Each number is 128 + 24 x the weight over the matrix's rms, rounded and kept within 0 to 255. Layers, rows and columns count from 0. Numbers have three digits each.

# q: layer 7 attention query, 128x128, rms 0.208, rows 10-30,42-62,74-94,105-125, columns 0-127
# k: layer 7 attention key, 32x128, rms 0.202, rows 9-29, columns 0-127
q105:112114126147139148107117107092123145162172157130134132105155134083158084105102097147109141144126127098115142127117120103096103151134118120113113111129137123104133138114113100115136125151121120115116123098133134106122106151112120146128131165089123102088147140146128141113166148153147150127094088148141097128110140104137136147128131180142115120127126143130115155164109125167121155085127
k9:120114144133142104108107124154184102105142093135152146138145156056148109112118094080106115105142098140135098136130097124153122099130137152124115131085110153107139163112074129113110138103113151098117126151145066125157106153135104144105174096124152134106138112133144156137147126125148122118141138128148090149091133175147118164144167137100174118088148130171149190145134138124107154148132
q10:138203089150113118110076114136104119158105117124106099154143156119139154151096106089115127113145133116113117116119111096100118163143107101109145144104131160163153115108146110136112162107140116126147116130158160133106128107106126089127073120140141131163148110148091118107106127093099131133129145117206147149153119085115137154123150192145088147155177163151153107147169127112140130130096
q42:138111120152159126171131158101080111124129145181087134102119109105111121106132133130127070089154096127151122094147104121115133148132139120129118136157150113187141115110130146156103138107117103081127083150174109136096121120132180144095100165123111144142124124118136141103099123136133070126124136102174130138115169148172132123083145106104115118133131179125129146112106051115123156125093
q74:161161099141176153141129109127120152107143132116115144144107152094164136173138147120133161133161121119143092135138122083117118136122097145108084159141114094126104108065144084108142109100132080106103138122124172131149179132121134085094114129194162102100185142133092140116126120120153158106096149095134182127146129101054117146158147146107089149082107126140121120144147140110122119143110
q106:128131175166122123133138132099126121153078167128145150128138142101134110107096117139081125129116128133112125151123145127165138130101179157140114135118141156141137127124168107080116105102121104119170128136127118138097132112163120122113109139088142103138125186081146153135103130161117113104114134117123112140125134107120136118118119164112129119149184148073173119122106125105083059128119
k10:151138125146164149145087095133157100157097085127155074092137154096145112147172128102095125120214150080091133160126106137133091178117129113140128110093099104154146162122075119117119151112133143095191110153111142133130125153117113081124111144128108132130149149108143126127119092104130121108131124071114108127112127111120124181146087113116099091148124135143175151131165133091157178151144
q11:154101151101146134100126150130114096122116108094121136113120137150061102105103106080109128178161138120118152120128168102149138158120111117100107116156143124137128042116148128165159123101102124127116130148133182124116066107096136161140138100123116115102145151144104162099125108087152131099125128161112079088126167122132102138156121124092178148165166131163113126163126116159153179149108
q43:123123146126158142154158141136119110071083040107157100123170103065128102127115135158134126116138120132121104121104096114113140065098125169122110129148105182138167092095117119107105117098112154119145151102066107143090161177149087133164135125133180159146131101112140154112153147081169154133130108137077130109097192105102117158131158128140112083136098125090128102146161177122122114183116
q75:123118114101147148067167118106109115111139172088139089104144132160204114118151121138097173164135101131105144115162103126092168130148109078122094094080129117146111161149173115114081141102135103102088081118127083143139183114142113108125131105081128129123110129094127160152140177147181125110116132101159135085129149084144099131117120155140187150131145176123133084134048098120139132135154
q107:155136143140137169138127111103111141115112129105143156120094123111106121101118125132125158127148059093120112151104129132139098110141104125141101136089139115120123122101096095140132095116139135131159129127167120104086148134127107126140127122120132130144109138107141099097136112127155095120131147097136139108141116155156143116145117148110116116099142110153108134117120163148178141100155
k11:134103133137144129102118143079141172102106183126144107136141138123155125076114140143132108118139136158132127107111121156094124147122139096113122072077179113110118143153137162164139134075100130118122103158168129152132134154144127104140157164091106147163089131118141124112133107172110138122091113096120124088103141144139106095152157147138110150139136121097124116086132154083142144118148
q12:107120128175141107146079110122167148109126050126073099140112093176114108112168115130141152137124166096119139093141132101101086108157144135121149106167107155143101130107090115150167158158105143132137146172114160078165114127124137122125166108104158168097121126152129144104142097122078085130148062110118137088118096134116130110129140117149120157148146151124118113124130108116134148129115
q44:159123115143169140106108132142150126146089152090134094079182095171136137148100124146133105129126109153098161117100128151158164151132123135150131138123168160097142145115128105165115095119126105148172166115149123150139135121167152133146122143164142138138106146150120143136121185130091120113117129128149161187114131081151168104126146153131106139169153121110174192136118124126086115137132
q76:165150199086090128160159094169131140183143115108119111120137133191129118141119117118137129130128100125138138182127132149131111102171129123134121144115054104123122111100131104149123080127140117188116110106146131155105142087109133169120138096165198119135129115124168095100097105105146133121105160132095109126126127136147155087126129116131128183134130106112124096173142141089074126127123
q108:090092119107152137135097080124120125153150153114130097144098144170160120114120132106118129136157117162123106123114125122133165146129127171179131116138098117124137149136165093160089120135166121132162112150175112120112148139104115144120096145173105097135064121099134119051125115082124118141129105142147107113158097112109092151142127103140142175096113106147096127074137116114164160121149
k12:144137144095077126102134102128124153146174125153088117140154100103137133128123150106124155125150103116138126145124131135176093155104139156126114118107083123125133140104140084152085156138146122124116123093120126158123196118079139147120136102141112132158094097133158128130139134089128118096119122078134099156071158152129117133113187151117078174100149100107154138153141136152122140100110
q13:140199154138072101151082120136149126160097176140118149119067103138157139118146135105096136115151137085098114173117165104103140130117141148150106122094134167146117124124072112139149132132145161123126135112109106102109115155097114180147095086145082154137167154089139129125182110145140138139101121128118119125099088104108131127077148123157111115116147152114111099120130118128142167103106
q45:090127057091106137096165117131165147176081091126120126155146134166082143123166094073157130100061140137157167131147157178128115086108126109137143126126153111144100162127164092151126119151067161131136082113134122148160125134062138192178124160145124187136143095081127109154122157147157148072113166153189138120114162143143136136119120139127148126136143100173081116153122131125136170108100
q77:120117147135156086138154100136171089168076141098075113090116145189126097155112192121098177094119109142112173091111124165146101129153135101124171132121140144081081119144167157172091114114119113167183141138118153110103113101151212100118142033154181099165144091132165063151131101128074144073132166121096150119113134023149116127115101134130131105123111143141094135171136115123170191145158
q109:175110117122117119135149140093109154121073147094166119138107119100101166140096155159120141126099093126163162115093107132153122126135061129129130155130114109124161133124130127153105090093125160107091098111131098109148179137124151122154111134125121123129147165149138072136125118154100126134155149135110121157129156124135098146121164130162134122169132122109150142117107124104105170149100
k13:120048121129155148106177119111125121103205157131119140106160126129118127126114142187117082134147113149171162113139109121093117123104119088114170149142104121117095147130150142153134124140184101157124130156130096103123119122118143119130122085133150124110152118113120149125124131190151074132146077087117116122154142125114137182157146104139131185116079141099175163130134145179123120135142
q14:131109134117132126092116164104127126126139148100104149171150139125148140155104159118153171163106121160139159141081139106135133099105122114155120187117100128130106058145160147143112142084102105115099127132106101190098137121221116137154116106165147135126121137137141166116112125160115099098081101094157151144089126139122109109146181104081112123162156118172130108128127143124101132129115
q46:105130126104096105131136147143133116151082133107118152131158143125103126138156126129159118113152165135153114133108112087147123105134112109098108170122147105096120170178151158188168142130114155149120137086112062131114147134108133141137155150115120078058141105135158064152087098126126060113128152129104086170120099116155105082123066088149156121109146156102166157112106146133164108105174
q78:102153154133147199153119130219123172124105158094117085142108113161170166143144158118077140109141136107119126174117105149162143128153113106170117109101157145135104156119149125092150150142129175144111120140129117123142133176134103159126132111152165094173101174154072080052120111082116122149120189098166175089103172094093102113177093155169143153112175133087159128113123137121143140113107
q110:080088101136140107139126199137161135125100172162117137154124133158138128164130148117085124131167155134110160121157127131132161157127100130154141117145080104164136109138156103147121135115121126103146110092134124151171111121142103106110128126086147135107156158112090118113123146125123132131111098114124094150123142101135133139122144120099120133130154165089114119123092122102157142130140
k14:155125135125125124131108187146107166117119113112134125080135110160187125138171123119172133101138120194136132065140114125125141155135116164133107139117135116133085156134149116131122099092153129099122082103098148147154097137112178121092096154141100147089145074127121157139153118134144095141101112134135147136120128066093120147153140102155171119144138120138123145152110089140125136158116
q15:134147162119113134131155147141124049109142153114173090096087130133140136134093108139196176101146153109151140131100113105204145168117138098114110131117116180183074093178145112119146115112135139114145113149200107140124141138129089151136126097110123092150116122101147071179154126162140104123163149150108139138126160105091091121077125116139124129146164167153151181121137130190137139093111
q47:109139169151112152121114150116165141139155118151161095134150145140136117128159104097077087122106164095125151162149113113172152156169118149151115107128142140138098128114172133108131128122139165144089174149134129160142131137139100101137104098090116142134147165160120057136148106086126153144122136143123092181152118083154086165124164089103152124150181126090152158119082147114114082115102
q79:135124139117139079129109084146119064182167118133172154085143138137088163165134099128154066138100091143123132104095141127162109115109184110178099115159109130154157118165118128123108099123105141103166109077146125144162151157152145121129167138125147100166112173143116112135166122107143077132186129171125098133070096108170156120133154130106128101109118151108116099137133128122120146147126
q111:129141118124080143124116134103100129134105153143136172111125165131148149133118126124119111093096129110114079103110095146157109115142107137164147142100123167158141137144129181165111132123138128121159128166132137109153176132103112094122123134086157117152123108160127137048154140118117116103148153113110138136142127120104139106112130130128128123110120137087147125133149103133127126146082
k15:118128097100146109150116140103086094155194114121107141138161151138128138143090097131169123172117113114158138117124195134132103097131135137115106092123141098166122109110084105120135159184106149149094100123177125149128122110103127152152105094118129116161145065135155121128101140096164124141115139091104136119130105106110141081161140145150134105125110154138120112125102132114123164149140
q16:098120131127118110193126127121144104089147129104148107092140124130071162126161103126129134131143124113163156138168091134139083196113095145107128168141141076159138129188147100139121122102129092117086091134149141127108109125108138097149103115112115141118123085125113125132112094095121082096124118128130087137142089118120150123144150081121110121129119141157130170105111117157121092169149
q48:124151143180138151102143173085147102114072094153113092111093147159142139077135081140127138119121123165117153112138156098119157176169094134129143131116117092099138097139122108108133118135127106154111101129142173102140130144136146127168137144129120135150085179164062184180147072145062149166161144119120121093155124177134145113151176102137128122130114118132134129091158127133107142173118
q80:125154134130106121102146130131081118148119161118155139112160146121120140130146161124153118126124106109108126145121155140093124135113125134129123119126133131126145145121145108145129099082127111089139122117121151109121162113129113120144124136097128123125125113108141124153120119134127143128101112151110097140118135131105128125091143101104155109126114124117132144092131127142117105121146
q112:111082117110084146125142125085064081120123141148171142092147097130110123133158118137141086117106098139151166138117125115140143116106159124119122121140143107108097094125124121115127122137089120131153123095111123114140102132148150113126146136153145119105121142149132125130129147094138123102127150133124157127156107151130155130132162170098128147116110113112131076138098140153099148164124
k16:130122133112131132108120151143129141136137122099128156142140127138117142124122138122125115126136134134131101122128121092130132130105128141122117146150113124149141119150138126109126115160134141140111137124146126118123105135131131124126119120142136146115140113128157099114111133121167134098114120138111106147121136123144144141112121097153140136128133132136115136131126141103115156133114
q17:121083137121108138140105107147121097102133162156116162129148132136129116156135161106171112139110135144118112125126151167117146138098156150121092132136121103114145155110079090105091124137119103125121144126088150123152136113114094150137109128143166094131122114159140114132158150092143121164125126166071145139113151149091104105146160086160128124070127151168118127124127107160134097125124
q49:132108115149138114115130128138108091121142144150141105113096120128158116139144126111118151117128140130138144108105131125097107132130148152130084119122110102119110131162150121081121131104171092129112145107150122139105127159118131114148145154127150108118111142107148120141109175114096128107125104127112124143157128139111116155140148100143137108125129139154099144137142107129107124143103
q81:095106123135120134129115114123148114121137117098149118130150122152118131120162131106140122116145118130122122121098135118122100144105158148110138148118113129134129133123163103109093120145125129135132136127133131146139137138123132097147128148122150106109120104164139123112129142103119119128130136131107123147134106133125100119136109117137096116134092123119108142130139126138109141125113
q113:113109176116117112102118124139151097083153104133121099138122095108131115115133117127135120148114122091137115145114133124121127133117128138115114128126127109177148112129121112085118114132120143145133173115110127138110124092066116139172151121155135137139070123126107109157154161099143142145160123133086107158138166193163099113155123102141145099147118111107132146154128103143139099139129
k17:141132116143124139114154126103117164155096140103131137117136139143088141122098111146152107130116128165138116122120113113112120121084067109109116113122139145110090126129175122134148099118117147155109083133146153106119100141145132093099128105172151118102131130128116129121152117132157128105137120157129130108139130149105112157158144106138119124111115128148103125118124111094141117107103
q18:133139100101131138161148183121140151113097118154101167135127134082103146127110127144153178143128139100155132110147159071163071176109140166106120140142126168114134159140153169122118130135133141119106127096131125132138129148107144171123171152107154126136129151053135142103048135184085121139152133099086132139166093072164101110177078167144087123046107182140113150146109178156113115166108
q50:108131117128122130103164165123078152162133097121119105134130136105144148130147104109111174130060156145153132150162099159111178161170145132109089119127147120136114131156114118125157096145126078148109116132163081060131142098114119137147127131133083156142106136121118131182148088106097117117138208136102131099136179133138107114161132133119120137090146097097133094102111163125135107145145
q82:137149141123108138069139144110117157142137150137133143126153150122141125121133112116138149114154123111117123122099164131087128147093129141148167109110115130127115098108156095113119127116106082109156118109100168122146134132099134098143133117117181116121092102120137156112136158149122159117100163140106113139131126121140123125119116141121152116138119131141139137123128125105082106099114
q114:130149122082112122137186131136166116140137118069162101130154116121158138136148136125113115148138167091098137167151095124118103129114162109122095121145167128130118133125116171108108095157123116139139090088125140129108137164152119132150078139119116141132179128148106168174135150132143097123158148133110109089106137084155170100126124134085149122105108095075157124148108117157126124147132
k18:141106147127111174105150152148121137092135119103153137143116171138152158127150148136134120144135088147108115103130140100131143134131084083129157137134153092107139102151135103100122131137156132109139118144107161123082115120120109101077119129162115134122120099100134133123105103132137099144102090115159161086221117149081178107137121114143128120147093157160106151137102115127117108132128
q19:150137110127165159158136149137124185103135145131151142131121144059111089095132133136166162099129140119120129129132134155137134113132122088111129132109128164120119154123143174111118147129114145139152124152169155095146162164145127109110110114123157157137103155110133149113125152177108118125108099133169124098146151108139145151121086172165147099097119144134126131129118127116133145117106
q51:159125130129135126101144135145108130108140125123130112132108129104127130131122084141123136135118187150140141128138100114120137155166088133135141145133086157089148129131129122147178136142102150092129133184138127120146114074094142122138102105144105113104093161100114120154152139118141135120126139149151153140131126103113144158146118122116106135135109139133178111139167130136156147074139
q83:140135114114147113099122128131071150130138133126136124146160148111160150124134118123109124112138135111119136109143128153132124102099142131115115124118130161140132149115142111118139111128143115139098141120125123132135131135110136137111115131119126129143157123133120101128138103146141136123140125130133137157130131113121126136144105152136140145114127131136110103144118137145120116142124
q115:121130126111179117133137096115124125112171133091162135128124108131136124127143114122093139127132135136110134132096124120128123088125152139102124129151148114094118104110118162124124117115129142101144129167157118104131121118151143135128125147146133113118181139141125129125161116152116134122140123118111129145118167113151159100148151169125145122152115132081129125136133107114137144135105
k19:100131125110104119144118109113085089147113141131078083108114132116078122096098108172128089111151116128108137155117158143126148114104127134139133153159155143134109132058138117124158093132147110132153120128130111115152114172098112150138119103146103165103114108150135103142137141132122118153120143166134169162120124155141123116135080108136113157114144135127132116135103153139171125143192
q20:110108175120130119119140139085133159184119152102120152105172104109087154119174135122132123091116125139139159120140174128127140132143097144100157172147104164130092155092138167164130143108114127114096130137100123130145120094148106120150157125166114139111139158113105132121131118138093151139076130106097106100117138122132136126142152129129137142105135162126070145099151157108124078145131
q52:165157119148125143162121137153162107151130154122121116156080122125149093093137111124176108137132119183135124142125174108155084124140132106093109150097146166167096162122102114148140098153139126138080128107145159119109148153101116129165112167144117146139161154087162192155130121184114154154173147114131172093114114144148139117103135104127169103145089145127156141148169095135116129154121
q84:131151129161131132124124127128105160139129116173164134072173112097128131110132148116106150134154145146160104141080154112126115147072100113127113129131115128130119114125140102128130096156122123123148129121128145118134146132094130144164168116132101122115147122144139113165138123118125097130137125124138137147106161117136145126107104109149116124133122108129111160116156121129130125084132
q116:129164152148104110133130135107155129131110144127146095130166128138114124119159095135130080152120141122082123132129133111157131110120141125127128144110124168129147130140109134125148111152159109156146145076117116092120148124099136140125119115137131129138104093135126122157136124136132106107172161141088146113125145131124130124099102120125151138106124123139184141146102088136124123147187
k20:092107119124121109107185131161080115101116158128123129103109120126144098125163138177139127154067136159179150155120107122099108129090117112154153083106139162173127145141144095137147106108127141110122147144139108129185148173096114146137104136118156157124118135196085074134122150098158103132117099136110104127120116127118139146089152099155093091117142113156116126147106140126109111132125
q21:097109125144138112165150110136091139099155102163122098123139160105153140154125117118117134152128112116159098102107179129157104128147119161154116116136163137167103141125132100114107120143114162162147087109126159115137147113157092101172136127133135142139164123191131101139168140102097193122135152111104128108143098163138131117130163112107133120103155144168148138124124125129169071105102
q53:097107126165112177127129087114125127101154058138122136134131153114143117111127143139135160152081114145109102109157126118083121133071128157127130165064168121178126126124162128082154153192113155173122141092208157091096162133052114143079133142164131157165119069183125163139116161128128133134165133105128160201120133123103105117109104179142107097106145104100059066164109137141144121091137
q85:111104128143140122054128147143156107152122151126128145111103129141121134142054106109124106133126159154088152081097116127095149120102114127132132134133098103110097176080144100133104134071122117103136103103094091146134142142117135112183124112087118116169080118168136110076133130133142188124090098133137122119113122108112099129111145127135160102130144160142121134158079114123116080177091
q117:167123148115144184131139122097095137125129077169131149132176146114133107132141082082160153143107129114125127102139114129145125146129124137101153121095124093141136148151118112132116118129122123162170124137104092091150137107149132100158145121169145095096133135161128103139122181126111155122129122179110107163150160139119151140115117126099084115097125130108139111140126090136141115167121
k21:131107107129135144123106120122135115158129135145150146129122113123138135160163095134163072126137147168115101130103092122129158114140132076126147161109122157165128142077151119150135135080150119149142114119134131131117156149065141185116133114139135132146112158161118103105112148066128148159109106149147123106099112136127104132138163105150153127108154133096140148118134153142111093138128
q22:072074129102094112140153124108122133145152124153143125098078121154151111085135141147075135135103199149148150112072098106145124129175129070172143142151102095149142108159128126149136115190113169082144103071118107124167131172115152145111113085120091152131181126112120169128086130151142079169164127151105104135153119111129187172138126167114133110154176115104137159145114150155131105121158
q54:154117160195122141116161195105135127103138137113118128122106069148112159096149099114125124128122113134132119175107157130120156145131079159089130078130114136164140088159122154091155098171120110140116111128170134109128104113144174156174140131133145157120134106151101132135174075184148112117153154128127094162110132143163123111077130125132113137108129097167139120139133142116142154097074
q86:138134125064115143100121124143106099128137159165164134158159126120099152115136109127107135132108094157132134129117144131108121087125132136106122140113133127107106167119113140106163111149110145120106135119113075126126107153093123078148118121110101133121142127156060099161097128136136133101169063164123141137087136119151138168124135127132144111115085114130176140135101158172142105136154
q118:142103117103115169146118097118119085143103107143118154138123143073133130108132111099141099137097091136147161165170151152123140102139155109139124133077176110141129114184170138104084155139104123136139098093132129097131118134156145107140136133108136127102122132104099145103119158157136141156145119138154138077131147096113152139139133162093154133127096138152144111100126149146097094083136
k22:123156093128129116147176140145071151158131121128155131094114142135099101124124156108111136130148110124091171155122145121112094092127134139152105168157164132174134153137118124141133119138155115118145160138134170096110152156101094108161129114118151136130154114134113110117169118184160133102088078125152145128186091116105087101077107095183144156091133179107179129111127137165141133143122
q23:138093098109121132143130149121169151131112143161084167133119125139179119146177149127137106112135140144129120111097156184162144126144140094128122123146156110146141130149145149153122156132108158131157119151149080119189118105090142116138131123123055084118149120119153102148147144142149100101096100159117151103168122100179140132153100087166151132139136154144131131165112107125116159112150
q55:134164105175115130170120094159082181127158096129102141161081106134084128136127127117133151122184101152112096146126118139143103094116136145142103133123152127134134086134130125129152125126144131148115123092135127118084064165128150164115095158158114127117153119082135151091124152145120171097128126112117137120055147151118156115095143136116147104154137080135126124145124107131183150135097
q87:102147161113136147087103132133124148157146137131126119134159131098130113130125121091085156109147073135111099139132127128137072105127183100120166082135141139161097114134140144156079119104139174140053100145078136180101121143128071129118117124136085092130128104136126132090131167129124114139129080088144103101138090142143148130118164128088083136130120151105189114133126119147145131126164
q119:125136114117160155141110064152156110112155139138106123130134135129120138119129106139140127129145170119118119168096110149133147132113129111147154137093109133122144138145151144118099118141145114134119129124164073154139122111106117113134093126130121122118140101138135133136120144131149151147103105142108107141143120136130087163147139134193125133133090185164130156157138092109160142115102
k23:122140114151155104141132131158139105124120196128149129110135125106100093176102116131111123144088110135116150120124083136134158130144088142108102105129138097130183152128142126121101130105137152141117134130117108164129131154109143131123136122131130131143061164189151121110120086155141140117128151138133074115114100111140116160111095116141164165103108164091110135122139163132133116126121
q24:160142145091139113116114140138142055135084107164159116108123116126088093147154104140092139072098134103110128112172118136133136142087159179132129082103157156135124154155089128134115117197100092092141144140139107119122133125140121127112142155149135130091162170120127127143093143115175139120131156154147125111137122087158146159135119137087154121107108137137077126117090074145115107145169
q56:049139226108086125121158143134140112122128104162135136138093144081148143112093153180135146097124132095164096156097187140152131150127172116100108161146141138136113111163164138101166111156082108185129112155155108122159162147124097109172106111145098155088123175134112121128147139102096096121093168131139136151075111098078133146104077129085182150106138108103110138102110188101150103126132
q88:134124152096118124076115121165088151170115140122111150163147121153138131141101117094136083109131132113127139151137165131142106127110131147119133137094161092108155119125117134121119123121118160163134065146119130164150097154141121111126147142134110095152104133106107111168101133120083152153144129148133107105144130163117148134126145153131111118171122156135125115150100164128130103128147
q120:123123108107152145117147121128126153089167093145124121118130098111096120126117123089106108146128117108119119138113094140130136149142116123121140119164142137132097144135162128176135142145147103129155082124120161155166088158131104138121120133170111149106130114113107186152110126105143114109107140125114086099112118123137142154183110138116092162129086098146134137152149159127130162150100
k24:147112095106126169066095143123124124119107174131129159178108141103142127122136111131111123069159078131106139159067149111102126135092105131126092101147110120156189107088120115128133128068132146131136082109150129109102142116138123164100126149130131136125204112097124148160121153130086143102104136102149081162118146138147123092143141135152143107147165121115174108112129120127121122135152
q25:097115109121146143148120135143139150099138113118139128172146124107148145114141128158126075108137099124143155163121146141118138087113146130160109139129151116132166116111159175118099152103158148140110136158137113149129129156169128117128159087143114119129118129166156163132167116143134158160163107139107137134110129175127134058106144127109128166136194101116138139130166167099111118153145
q57:113138089120133153155099101148114118104081117124139116148123101116133121185117147053133143123093106174092128128080050109157109124114120152115105075125115123119150158096125116146094120125126175117109156135127106136150153163159099124099118133128155072136118127152149170107101119149124131118119111132157105135128141114125100114152096102174117147138115160164094108157126108098125133154172
q89:144134112191100094153171153115143124119147142149118089128128123140157111100141120168129122110140128116108119128158107138124105110154137162158144050135130111114149148165121115126112166104147122152107167137123131091126104107147103137110152101146147172092126139131133166113132116084122125108129125109141145161128117125134106119144103097143134133142147127127122140128139099110149149132137
q121:145145121143119115101094144149139113116145175131120104169126145160157151153110090153149147137181135116136118088117166127097097120123158089136145128126126130135178136097104112155089168133179163135091140138123087129168146107135112132128162111127112139124138115146109126113132167143113155101150138150144138168126125158113123126135149080107150142110104132118100117144135116142121142134110
k25:193169115125176133123114167108110125146142111141122168157102148099149070126138099148099177052115148080119081154101111161171119102129152142171150147126137125129137137147108119177110189077111121111161141161130104104139168148123117125126133075148166085121166106085141142153138136099149120060146130099142142120123164158117136174150141144142148140145155141103135140120123120107125122121095
q26:119155106122161147121120140120137142154154135113133154123125142120154126171127108110159138108117099131124119085092133149145159131144175108157128133127115119101119118070106109133146148154101173134133166192142097158110155133097072128115147136157141139100132156116109120077062164126122133106085110133114089132158135163141128108136126136177149134162146129137138094087114131131152156081125
q58:151142063139123091172139137105103165121132119128129123126116132163105152136148141129088130132196110089144143085136077162152140145113187132143133128137067131116156089122139120174113190124145162163120121144080121113146101116108114114101179121096102137148150098095123122135139154135158083146155099108134066160141141102136128133124143164149167126141108086113089123103156111102103106108126
q90:118136168135101165134141109163128144141072111129112154151195140096103138080119126152148121125171078127132136142122161111128128108077163121151168130133081146098142146131127121166090108100134107119092130131127118120185139121119104127105121152168118161142157127149170153148113102131150203098129099111114104133134119091119126113124133091154140144154188132129131124148124108139139145130144
q122:153111140144177074098136128165140128121110151158139133127094134088089112126114121117116124085126102115104131128144131155159076135128118113126156126108160145129149154077119120079137120109113099141161093172146155129126111103096129097135104125114160172112089090130151084094137098099102146132097105094140139077130145153125152127113137115108103125124096138116148143122132121102179120115102
k26:121127154149121109088134145144154141153130134101137107113124174145137160114095136111125139110106153150118147142101138128064138135108155085112143104136099125115145110140152139123113054110126098152155116143155133137146206133117122123135099132130152124135160107122113115093185135099138160163116103125113146170123096142079109139139139116160129117128129131188120140098116158179155121125131
q27:153145148127127097093134112115174168139145178148117119102133140101087113125120071112123088095120169097104119149136148125118121123162146119130167156126155152139133127141204109153168139125132132152137108130157105107104140119139117096113113161129132085151108134134136103181111131153121124114146141130126166171097104091093160090088082109137126132146100127090135119116164114111165115134112
q59:106099199152118131124119163141089088122085084096122104123112131131096103118164106128152173151154132132119141087088162103117163107092107135140134115178118036128115145123122070133111136129100128116147083106111115138066157123113151113104070139101139091155118124117151160122158114090156130106136159117081143152168111138127075188111137135102066083087121139147115109123154120093129136147160
q91:089093148109106109147144092165113082151092081080130176128138128140118135046152136153134106109120113095103109111080160132110160108142096074104130169131101121158096111144118166103145122137144129132104090134146134144141156160160097108132115117131184118107112110139091142125145161149147130148113171131099068134138191116179185128115156074103192108133151091115137169136141118116119151116136
q123:140151171121194135140153120146095146144160130109160121154143140140142125120148107159113108135132165129123130061145126122121101105147106089184095146123152147111169144148095126129114121142121098121137154160102100117091093094113148133138148124150101076149163161123108138106144113101105149117123134139131150091133153172160147144123130139120161137153144141154134111151100128093120134104194
k27:198102116118146151120110137106119119159141154096165117152122166114159137091133105147146148128138110157137123105151116093146101110122098128129158106115163161177147134125128122128122130186157119188130133127139112093201125106128120122140141124167101153166138133188110101121147128140126111113144114104143099091117102120119173145134132120095115139132180162106135153135115110142165126074096
q28:102137134134093139146132103103103048121144110125139136128106129156135157131209133162126094134115130096118143093112136112141180148146169078157122125123072139179116090095108149106144200132127132171072135113128157089093139097133096112108084112112130150129135138132175162110127142168131112135137145116141124107149170130133125148152174109113128084168126075164133154105129121120115105133195
q60:105138109131148102093111145127169173101123138138130105127169179101134108151124092161122120122130065123140146145124100161113147121164123174187154135059084042124100144110113134075097136149120084084167113148116127103092119116086113115159106123199102139126119109132088123168145084129107151117152112136167068186136143154149104111113140117140094155184159155127153184086133113118108123125114
q92:096116131132150128127101122137170120114121150108119175112141135149090109094099106137136079126110089088162077068084123124105174116123128095122157117122130164141131152102149112122126115151131165119122117166188106134123134125154114121094152136170181138165136101152113113107105103085151146132107123093219149098160098105137127159126087131118128170157136111097152102160095109139110162137092
q124:110163168127112148136119107145137137173136119155120129135100161169140125110114165106155131182130172139128102139135145135116144147104113147126164131129097091100126123122140140115183178164125148147157106128098133133124161164132109108095137108158156159110143127097125107129096142112118095131151117089129166116119064121134074113133108127164135155137180156143105094176086111173132142116140
k28:126099150106129173104095130170110113173182125102081130109147090133101118153104138120131144149141086167081107120087106132118146138143124143116120146119126131097098170162145118136129136157133146100155072171151137099138103118126114114138151098133215128144140131109150117104127146079105111082132138112146138114110148135143125070098156113152096128103102195144146145135119086129160134166129
q29:176111170083122145158107122142106123170130164151141114114112105080133112107154108136103144147100128100150119078091154083134145109158110132143142166113121120128153130127128104140133114126126155132154138132162129105117175145138164121093140130149149133168128149144157119144153097138149173171145195079127086141146065146141100140129169152160120101124166125112171155171096124100137100080123
q61:148205147150111123172118088153121130140121148089083131164130140150124142090062115115100126145131115104114101119097141141142149128107124128116091099167083082151144108147137144158117141082130200103069117104131160124102090164142088091119132174119161140140115154126143091120046086132141116147138133165127133152164143104117107125188140123123115147139137126096093156184184147149121134119219
q93:148132123139078152159119148145170126083143113132119152133176144186097100160137189149102126177102101134093138152059130137110106142148129122106128109082151101136103146141163103138123133148175103162083121119089118125179122110098156089111150106174160181147150152157094161057112077095148148096111114095063103135171139146106129100199139143121099096111143182145164155082135121113132150109139
q125:135142161115140121050100122135162145122149162130127131126121154140089135140144119147103132103131111129105119125161105135086171125129149113131148130146170165130113104135108142152154101148177147138160103148146133166146129126100123138114147136134120079137112134146130150117126117170127089111144150135172134131109107136114103121157108130116107116148107148109124146125126128133101146100115
k29:150108149108108124140106137152130125124133130085133139101153125161164099139140152118079118082142130115134194141139134139163155141117125099117145095126109144132101101119152073165129125096124102136129153138139088158151172121124095159127126139132151144116177149111127148119119173101139109156143090164162143130115146099072148132105129132089120131143137165160143065093130145111068161136158
q30:107105155089107083101145143156112102082124156097142153062135165172161149108145144115134118135123132136138106108130135114081120180121145125127101140139116158094145151165082140099160104129149118126123166130123105128123081139094146132133123149114159152122113114167128167102125148116153118110118114076131103158137139127146124171153103080131132117146142166187082141116125140124088133132127
q62:084101113116085148150134109158124111074115118129130125081104151152124079153133173094102143148160149110162142128105113139114086149115113149116117152140150134142104145099126112135128108093154126092153077143163147150123101100134112147127110118144135171090141178189155131145154120110171186147086131155091137145124142163083118080106066066141137156067081133153123130132119119128113129137151
q94:164110178148139105125097146124109156152090157126108093097157118155134134181165151134193150146114128116168093126150161092169166115116122126085137140114135108150080131132058129127132085158168149152074145128129114115112143108139130137153095109150157123179143115176101115113119172078115157149139126126105138149159137168117139133106125109166150125115126155065106113131136064118128124166134